config = dict(
    hidden_size=192,
    vocab_size=8192,
    norm_eps=1e-05,
    tie_word_embeddings=False,
    init_std_down=0.0242,
    lr_mult_qkv=0.7,
    beta1=0.95,
    lr_head=0.0057,
    max_grad_norm=1.0,
    final_lr_fraction=0.0,
    dataset='wikipedia_en',
)
Each number is 500 + 25 x the weight over its row's rms, rounded and kept within 0 to 999. Layers, rows and columns count from 0. Numbers have three digits each. The size before them is the row's rms in percent of the matrix's.

# up: layer 4 MLP up, 512x192, rms 0.0815, rows 43-82, columns 144-191
# down: layer 4 MLP down (transposed), 512x192, rms 0.0856, rows 43-82, columns 144-191
# gate: layer 4 MLP gate, 512x192, rms 0.0831, rows 44-83, columns 144-191
up43 090:490500518548489497460486494498495500499569516527483555486492487525484495490518508483492495491504495480489496471550468505502490518467516478524505
down43 101:493489508522446507514490512522477515506516509482480504493504518525524544496506517458499478480551497508494511464500481490493501492504455498498495
gate44 106:507490461510523465466513532440495514519490477495530485495493517507496491488463470486521488513512507472529522484505525473515499501499474532531495
up44 098:495504549495459511501522485528512523493543476503574469517487541509490479501511545502491546467479501524484481544493521540519505503501481515507481
down44 099:514495521491482489510503543519515499487487500520511478482506477465551482510485507532455517500491492501431504470488492532473517494533498504545519
gate45 100:537481496507478524484481487484509493489474466506481562513494469469520515493476507480510496463514521490521498499518487488468445480509521488494489
up45 098:512530512496481514500494483496508514454502518527525484495516486477516519488498524519516502492499491514506510490556555556487525467530508532533523
down45 100:473493511486463514526499508502509501505515531448520512473526500502495502470485476517515524494547552496506466509531533528536506514453534490506495
gate46 100:499525462467489506518516476484505478515492448487526484522531457512470500496474524487506488503494498463483507477454477481543527515489526481508477
up46 097:494512496481445472519452512423544507490505523453518525480499516502496512498463470506498461513485501492443490540517485535502504492490511479491467
down46 099:533500481468505537549465503465499472514498547488494496486508488488498512516522481508463508499528532475516492509520487443543538476485474485536491
gate47 104:496483531522554507475525538491456512516516491472511504524501479472493472515455525495475511480494485484480471472540491477456503503473531498491482
up47 097:481508511459493531478521530545478491499508507506501514524495508483485532513471498501505505505495493527476520460502499522516450488525523503475494
down47 100:505490506516469509508486484464544530537465498509517528523541485496535472530490463485537474466510546470500494507510483504507483505555494463510493
gate48 100:470531461490493534483510442528508467506506544443490506493497488490476478471471468572496498525499509509508496460500508507497537529492531533544502
up48 100:476519501494487496429460528514468508486478439529485504491540462553478484485528494558466519498547526536474495500530552518495487550442513508470523
down48 101:483512504491482477450520509492486516482497539531475517509498504490523493522536481508548493497486492490521493518492465537478484535475499529523520
gate49 095:512487558513536525502510479497499535448481487497483501499497543517492564471449498488474526474530478508481515516489484477519481485466490498511507
up49 092:517521491468505518490519518530529529536546483500525540504486483536465509492503525516488549479487524466484455517499501503521529506518495526485521
down49 096:508521475523471488474471501482492545456513555535499519504542508522480550453513492549501490535522508496519442482485483467477485508516477490513494
gate50 101:501505497520500536489486484520504502488504481567511551549487503497522480459480504553483522472515521519489482477535521515469497465557515501528457
up50 098:491510443560499507493524486527510479524513524492514478500515500473499492507552485511471516483479511512506503497490491482475515495493515492494483
down50 098:530520505505487503492493480480500549514489486506503447532504507509511531508475527489500514493480471498513456518514466468485514461455503507523538
gate51 098:510523542515493486482494484484521501503509493560519508475505484493480468483515537487497498520532515442492486504498511533512433486472504500534573
up51 101:529473498510498510468485501504539511565481527540475472498490526489483496462519541502474493518544501505508458522497482539522456537486535487473497
down51 100:492494528549490475483525531468512542506506505552515532513501490489518524490543457490510511491467498471502524525485493495499510474528497454498510
gate52 116:442545513512485505488508461509509511475410499448482494499460475479493508505500475533508510488545498507498505479500551519459496444536482522490511
up52 118:510507522543488435498505501508516518452501475535515487508494510533496517498500497517515509503504479487526482483492505461470480505444483487506539
down52 103:534462505508526518485509522488491461481503471548510478500485519501532490470508490501511482465466508499471480491480470461479481551466512559485498
gate53 100:491499499502512521533465440479464441515486483503470452522495486514504477501453489480498474505492530531512530462519474514497512508523459484473465
up53 099:499508481501482544483490522524519451505485496518530530498528547520466534495523484523482493517481496563566525513540455433471506547508520516482532
down53 096:534524482488489505493513490533496455497506506470518484502528507540544536520538494485489534487527468526466510504501478448450509455492515492479475
gate54 098:474452481561481495445497451501477444520493558494493521510507493497488461489518465522490540503497464476488477511497497532484496496498525499474516
up54 111:490482491536520498533533500503442490483476485457494536547515461523516495533496431543485525568475489518523481514489519521468468499455498503511529
down54 104:511485494482515481488542499517486481443471481457526453510493518508497514530537486552497474553500510514518507488526523488465503473451503482489477
gate55 101:520450487530496478499523530459542508469473470452498521506460482496543463493494529515462516557543525464509517476494511527467463507480452496504499
up55 091:542494454545488474517451495529478512480531519517490510498501491504520481504491484504510535454506533451520497486483456483515470471513517494505476
down55 098:570496512578492499551510524495492502471487492481522496507540523504516457530506514501509510542540452478521519492490458498533473499475511509516449
gate56 098:530534513509504484523502486481543443494494469498507492518544556523505516475455517492478519499524521492463472487509514524503501500494438503475464
up56 101:531524484484455509485482506462489518526488492495561484482508494536506515485489493484487451494535512444499475477476470469487483452454481524480559
down56 096:550491522509505515452529513460527493483492516498526437520473491457526497492443466484506505520449465498516528492505466485508493512470507510517482
gate57 099:516523477527532451565501462457553503504474498507502510441499489488488469493496499499534462457488532518483497524492500504496487515479491494515471
up57 095:472477487508538514541534513482467487420466460503483475446449509456494485486494485472503506491521511514484494548493504524493511525463533502485466
down57 099:499531515509556483523536500508480517483502482481487485474484492450485482542559470495471530499470487473461461483507506473476498476501468469514506
gate58 103:492509494511500512519494512481504469529461524469489506470585510515531474526493518516507528518485527473486531513484527485518545507509491526508486
up58 092:508514468468534538500470516543500523506490495509534522522518530468512592541450502500485466486504477504506497529506464525542541507536522499514483
down58 102:478503531460495508472524462487492549520484485488464545481497514534462544506516484519539494462424506490486491480503494485552473542484516450467512
gate59 106:517552555481460454464497478518460538494478465500480465484532522504524481489485461472488495475508500462514484467496512494495519460564528475539536
up59 102:497461524493512483486515498478470541496552465505521502507521495557491537510521522467533500498510513472500490513539504522511532502497503481526473
down59 098:535516534532519490480538537504525527509519498478514512492478531471522520520490500532532533483507472481458478482500494480537476456515525468509439
gate60 105:526495551473481480529509486497438511532501491486500481522502522479502494516489503502486468510539439503522504549533489540465520473501468465499528
up60 118:456501522492493477505508530499482471516472462458501521528525482497496492555498479499537491503493495498525483504537453512540482472503479487460479
down60 112:522472485519478447547496532521448505550459497509477479490484485493498491538508520496514541495468514445547503525516474542474506500522498499518470
gate61 109:497522473527490516473486527477501483513451513461505514488548495502510534491486519480502496468474525483462519518467500502486490472526499492444468
up61 104:528550542496479478525472486478479524508516499477514520468529520499499514528514465461515522501503458491490496511505522509464483488460542523501478
down61 101:468507494505525461482549490507474466495439526484472485540488487499520498503479483485478469514529556498519548504477471481527475511525495479523525
gate62 103:494502498509482511504517504520506470468500464552499490523502485524510502481484471474509447491478450463498466459513536491479514513477526472464514
up62 089:479471515536514534474495474486490487465498468492508495511507473495483532492523516480506509512503477512482499517546467534485442499468495482509523
down62 093:507547499509508483535482518499500540538491478471496500536476573502460466493481501509504484506511516517498496528488485486522518551579476479505544
gate63 100:463514479544506508485544506519508493539515530470489534499507448503509512521449482510503536508509517476493496496474514514519501507456524487482516
up63 099:528480467488510483434515517474539478546464509483514510499519535473465501491500510512479537514477482518501486534513505516494462486483510485449488
down63 103:529552484496489500479483512469555459462481524531523518539445548549506451539507506505480460491528513503505527554463469516486528535529466523483489
gate64 105:506504563479493501551523484526484501482473523490475525506523503475527509520482548443516517502537510492504508494508521521526540500466513522500483
up64 103:489484487507526509471540486577502466524440507463479496506482504504499504503487539510499507513476465478495519541492489495512535471497494490505502
down64 100:546506473558498427439541545495521560513498513465512512545480509536497486473496501511505490499495520531545495468520469494504480449540502500524480
gate65 103:508512485493506464469486514489476510546496497452508479476491469507489496512475464503496518490519446489499517489500499493489507520555490509488497
up65 101:489500487498413493510499540471482483447463545514502456513488483519504522506497517533526497514473533492502487493455526516525518499486446499495506
down65 098:490459516529494492532488501468501480484492497484452504528478524512481515520524492473519484464520500497551480465505487519539481526542460531515459
gate66 114:520498538519480495493534515478501497541491493526471492496471490504486490496536481526485505487506445491473493583544489495503498482498511519523511
up66 106:572499490528466501537485481481535480538512492507496497467463507516471534492473464503470526502495531528484543525495464532507480519545539524460460
down66 101:507512505464535508496552492474513509486527474472501484510522500494515479541512498484528478534475523508483462499449478486474506481489476492525494
gate67 099:503513500527514496512447511456523500533514516502496496489438508485458505473490506495528496470463482491494498494559518558451493508520503512502495
up67 091:515492514510524468519485448556505492496510467510492505512519491492521501508480512534520507446483481486514508521529525498504475499485535499513507
down67 096:471523463498500482494544460470503513488470534496501489508541552468499519469511483510506467492497493554522481462480492490510464502434502464523487
gate68 101:478496495546487530507512499489489527530534498503521488466491536545558515490509476500491519509493492461539528467514510526492489517461517490479536
up68 100:503517487492525530501477518530468511523498489552506545478539527549494559541478507516527488517500510489502520440498484484496473477504506456533546
down68 101:508531515498541490473513480488506515504515510518488513526562481482499506521465480539549496491528459466505485471510459470544466524504497502480500
gate69 098:504523475472471507436520441516501513509511476456478487508473509506477501496508507518481509480521495546504537497512479472495521526531510491498533
up69 100:508480524503473517513519484516513495477511505413502477483492540481461469520479503498520480479476531507443516496531489506498482501499483473522491
down69 100:494476510541540522483510509508514536549508502503518466483502461478548485460524483459544516495497536505533534490545481487520481499467500482533498
gate70 093:481537535489476529485508526492544485501499549488490523496497482495527554505516553506458552508464498516500474513539486468477482517494465498517484
up70 086:515483507477507526512524519523522468518501463500501537489480547479516505478513522511510537516524521536518509512462484515482489484568464458496475
down70 094:488497515464470476500534545533519482497510440515511468484508506538488492511518509507497468508492516512453535461491474486538527512528530512493499
gate71 100:481443486488490466537557543503504480448473501508529507504501491493482500483459477494467490483507518513572538465500545472494497528501527497476498
up71 109:487491467542509516482481514497482513446488488487514518492474488524502463479471509510493476523497485525489539496494507480496481499568488513527461
down71 109:544503508483526533502488500457473523528481494498500531519506495498483509440510474504476491500454525487476468485497468520456493478532492481540490
gate72 110:521465501531513530522489503487519502528480554446453469496493505423511500489485497471528479515538492502486517506521524524460487481486458505538502
up72 106:488519483494555558518514480540503534482485489484486546496491458515491480496517519492500526537476538487518515488510502479498532471493470466523469
down72 107:517480471446504497496506493471479533499488495476463505525514484437519542505488525536530505507504516491501463506490492503525495521527538542539485
gate73 107:455448443477504517487508505478487462512500563488490475473528506556432511508536545497500486498502499490512451489512468505496520504538469493459478
up73 101:514498515523542508491494451459526502488515544462503492517493503547468535454478510524515512489499487490456492520536426535466508499506504536531535
down73 107:477502559527482470523539472471536481443508512507477475510532500496507508509530500502515503522531512534553566496547482538473473485508528531528481
gate74 108:500509472520537444553518550515494514488549502494464490459493491505489491522503480484513511508521492494441490509514551507496478493511507477531537
up74 099:524514540492470478500505510479495533455512524510515517542491495501498493497555492433548505505512510534501519482494497497485515494478489486502514
down74 105:513451520476531566480491514469513490531448519492474488527488544479485492479515489476505479452466503471519458495512525513535501497503477508483510
gate75 101:498466497516449484467514484481498484527454496500462507515448506475547505519484487493490490474476508454458504533513540480500526512470492493468568
up75 103:550480472531531515516477555514488499505498535507505500509469496512546512449487541472533526488471496567483510496498491491532512507499459529519500
down75 104:540502496496503475508477530493559533468507497481513466511498486500483527482510514491495512496517504546469503488526538494516464539528487502500524
gate76 101:527525494490565476529521467533520491442433472557478484538503515540515503505482507506520483508464529490475500548537511489508534479484501480537525
up76 103:490471460523474527481501553509528477515474495534518487486498478556511509489499482453507503489466487448540480494483513505467516543480512485519502
down76 100:489513482472492482523482483484509509530487543503514495550517488489512474495469505529514517534562533476521475445489506534523480508514488488476479
gate77 119:502527499531480513486517519468478490486504512482493513499468517483561495511486471523494493487516475456492480499502478479518500490578544494499540
up77 102:497504486510474502506516534500471522552494509542511544507493508493475498486467492551496481518496489509508516521489491500503517509490457485497508
down77 105:487537519495520511489503494507520511508467462469525531467546497487462517473484523466513478505509537500493510480525507501481499512490461487499488
gate78 094:483524568509493493489489497522485467530515546462538475488484433504482501498547479464447496505520536501560502537516466499514510517536495498468509
up78 097:465489477457512525490519504486496485522420505473516518526514503473459477483501484516500524518516487480480506480495473486486471440511552481478472
down78 103:499496459470467522448501514491523515510504507514509508502508541473482471471514512471538520468477505509447504502513506504504496468474496499530507
gate79 099:459526463533465465468491529483505474521507536484483497516483446506525482510472505478501522526491449521552453503499454520509515529518492484498457
up79 099:507454486544500508512463507504533490507522450495513451478449551522496530505459511524498513485478477510549503497518538548493538492485536502501534
down79 098:498485501528497485551486510492497473480477502510498481478431514492437464505528490490464468486513471537518495532523494498499524456501479519525515
gate80 100:484560491479519526482502501515492516460498474492543513472469497504488509478515475470507500478510506524550483472503521519499508499514475530474485
up80 103:518498499517505491477507502513508505484520513475504465555533501432529542476498489466533495486484492496516500528485497469484558479505496447483515
down80 104:486492514519536526484476503543499494476489487531469458548522523488481503486480452478495482540497506512440495494471537480493536487523494476506507
gate81 101:515527509487481515506489486493526487521503505522529532483484532531534513500498495520483509470527474479525515477534478512497522508540515486487525
up81 101:487517516559483500498484496490471537515506506513497504498477463496477501514462508527493506533446517502509520509515503491483465517520501482514462
down81 098:515502534471502504505503524477501478527534502467521529502484516504487470520493517470484470473527502484502495468485527510502501477484513538506492
gate82 103:528493464515542468490508439494468481507442488509514487472477477507459533509484517516497474516503529505442488494499492447495496514469523511514476
up82 101:453526507532488481502491478488533515523479509497482458541472498517483530513494492500486432492515514494567506489506517474586469504520484509475525
down82 103:475514465515491513486484492557471478495499471477504452532472516509491535494466505462519504468485530482481506503474496501501476471504530518509533
gate83 105:544471524442484465501512524520517535517513544521475498489536533501520438470513471497508517489526487495534534580537505481518505489487540436486495